{"num_hidden_layers": 9, "hidden_size": 224, "num_attention_heads": 4, "num_key_value_heads": 4, "head_dim": 64, "intermediate_size": 768, "vocab_size": 8192, "hidden_act": "swiglu", "norm": "layernorm", "norm_place": "pre", "norm_eps": 1e-05, "positions": "learned", "qk_norm": false, "attn_scale": 0.125, "bias": "all", "tie_word_embeddings": true, "parallel_block": false, "init": "normal", "init_std_qkv": 0.025, "init_std_o": 0.0059, "init_std_up": 0.025, "init_std_down": 0.0059, "optimizer": "adamw", "learning_rate": 0.00166, "lr_mult_o": 1.61, "beta1": 0.9, "beta2": 0.98, "lr_head": 0.00356, "max_grad_norm": 2.0, "warmup_steps": 200, "schedule": "wsd", "decay_fraction": 0.643, "decay_shape": "sqrt", "final_lr_fraction": 0.0, "batch_tokens": 16384, "max_seq_len": 512, "doc_mask": true, "train_tokens": 227100000, "max_steps": 13862, "dataset": "wikipedia_en"}
Each number is 128 + 24 x the weight over its row's rms, rounded and kept within 0 to 255. Layers, rows and columns count from 0. Numbers have three digits each. The size before them is the row's rms in percent of the matrix's.

# layer 4 attention output, 224x256, rms 0.164, rows 209-223, columns 0-63
091:185067120099170114164139112154153116149136122161152140158167166127072111106151165086170134134155163093112114138122156164083118164108124100109170117114148136145120147121157163138147134116142172
079:141108114129114100129138132125125143138138151108102166137137123077126135138134140134110120119135133109127140112118126105148150103132127119138142119136120140117137128109124142126134163140117142
056:149080124105138112147086134149167101129157093145143171092109132114123126101132150105112125115101137148154126163105137126140127168077103138127154142150116117132130097136150107160106175129146135
076:087106094150119101100148148093107187135142141086137183141107146105086151146104148120113093123147171130123119121118114077176181079146094143107110111153109112090134116085153145177117143131127102
081:104140130143085118119131128111100169137127177104092124133124119126167152167117130160119118118124079116071109076120118123180150110133131132106112134137127137097147130079101129115128123120109143
098:143088127123128105148097128139132128171159158122138152128117164130124135144150172121126120116137128110111123101130131132131136150097099113084153132122117147138117112085128125130129129097124148
057:148118104105131122152117144133098118125142135124135140124116113138117126101128129114142124129116144136162133092097131140134120128112151129109108140130139141136117128131147125132128131130142159
092:151157161139127118117132113126173140149116166118065150144148138065151127213123156150116130124178088097088151109110128119158150110141119111156148129112123148139117132097081127109143122130113143
078:140077072113120109115094149121115134118147119142155153096134151118107153095134160129156107115102162146077127112125121114141139173115124122078127123135147105107149110093154142182095117101194148
089:127136137132131130129135133130141123143143108120135134126106140126119124114136130083123109115142152121157150144133125136131142109130125120123146121138103133137126116128137117123129104125105119
092:162084115103163113131115146140141121157157126147178136140123165156073119077160157088152126119139139123141125143143135142104124168106100122079175107122126133143112118126172118153119114103163144
230:145122150086176150146139096177121085163117124162129123171168151136108079118139149108147165164172123082124129124136169164113096134103125108125131101088171173183079162127118131124170130104118129
078:143180180142110137174109114132099118134117132128108097143108125152167119150124136160121152146132113114157154100134123136130104108121142126133095142098140168139104150101108113117163118121089118
086:154100095156101114106137129094139166108120108106144106118136120140122157104125127165139116107126134148091121123093090122089137161138163139138152148154122093081167130171153149126113166163162164
065:135148159135123140133177095127179140109094074154072116129170116103161128156097136129130147130157076091086144131111134142132137136122141118201122135127120105125149140143089138108131139160117135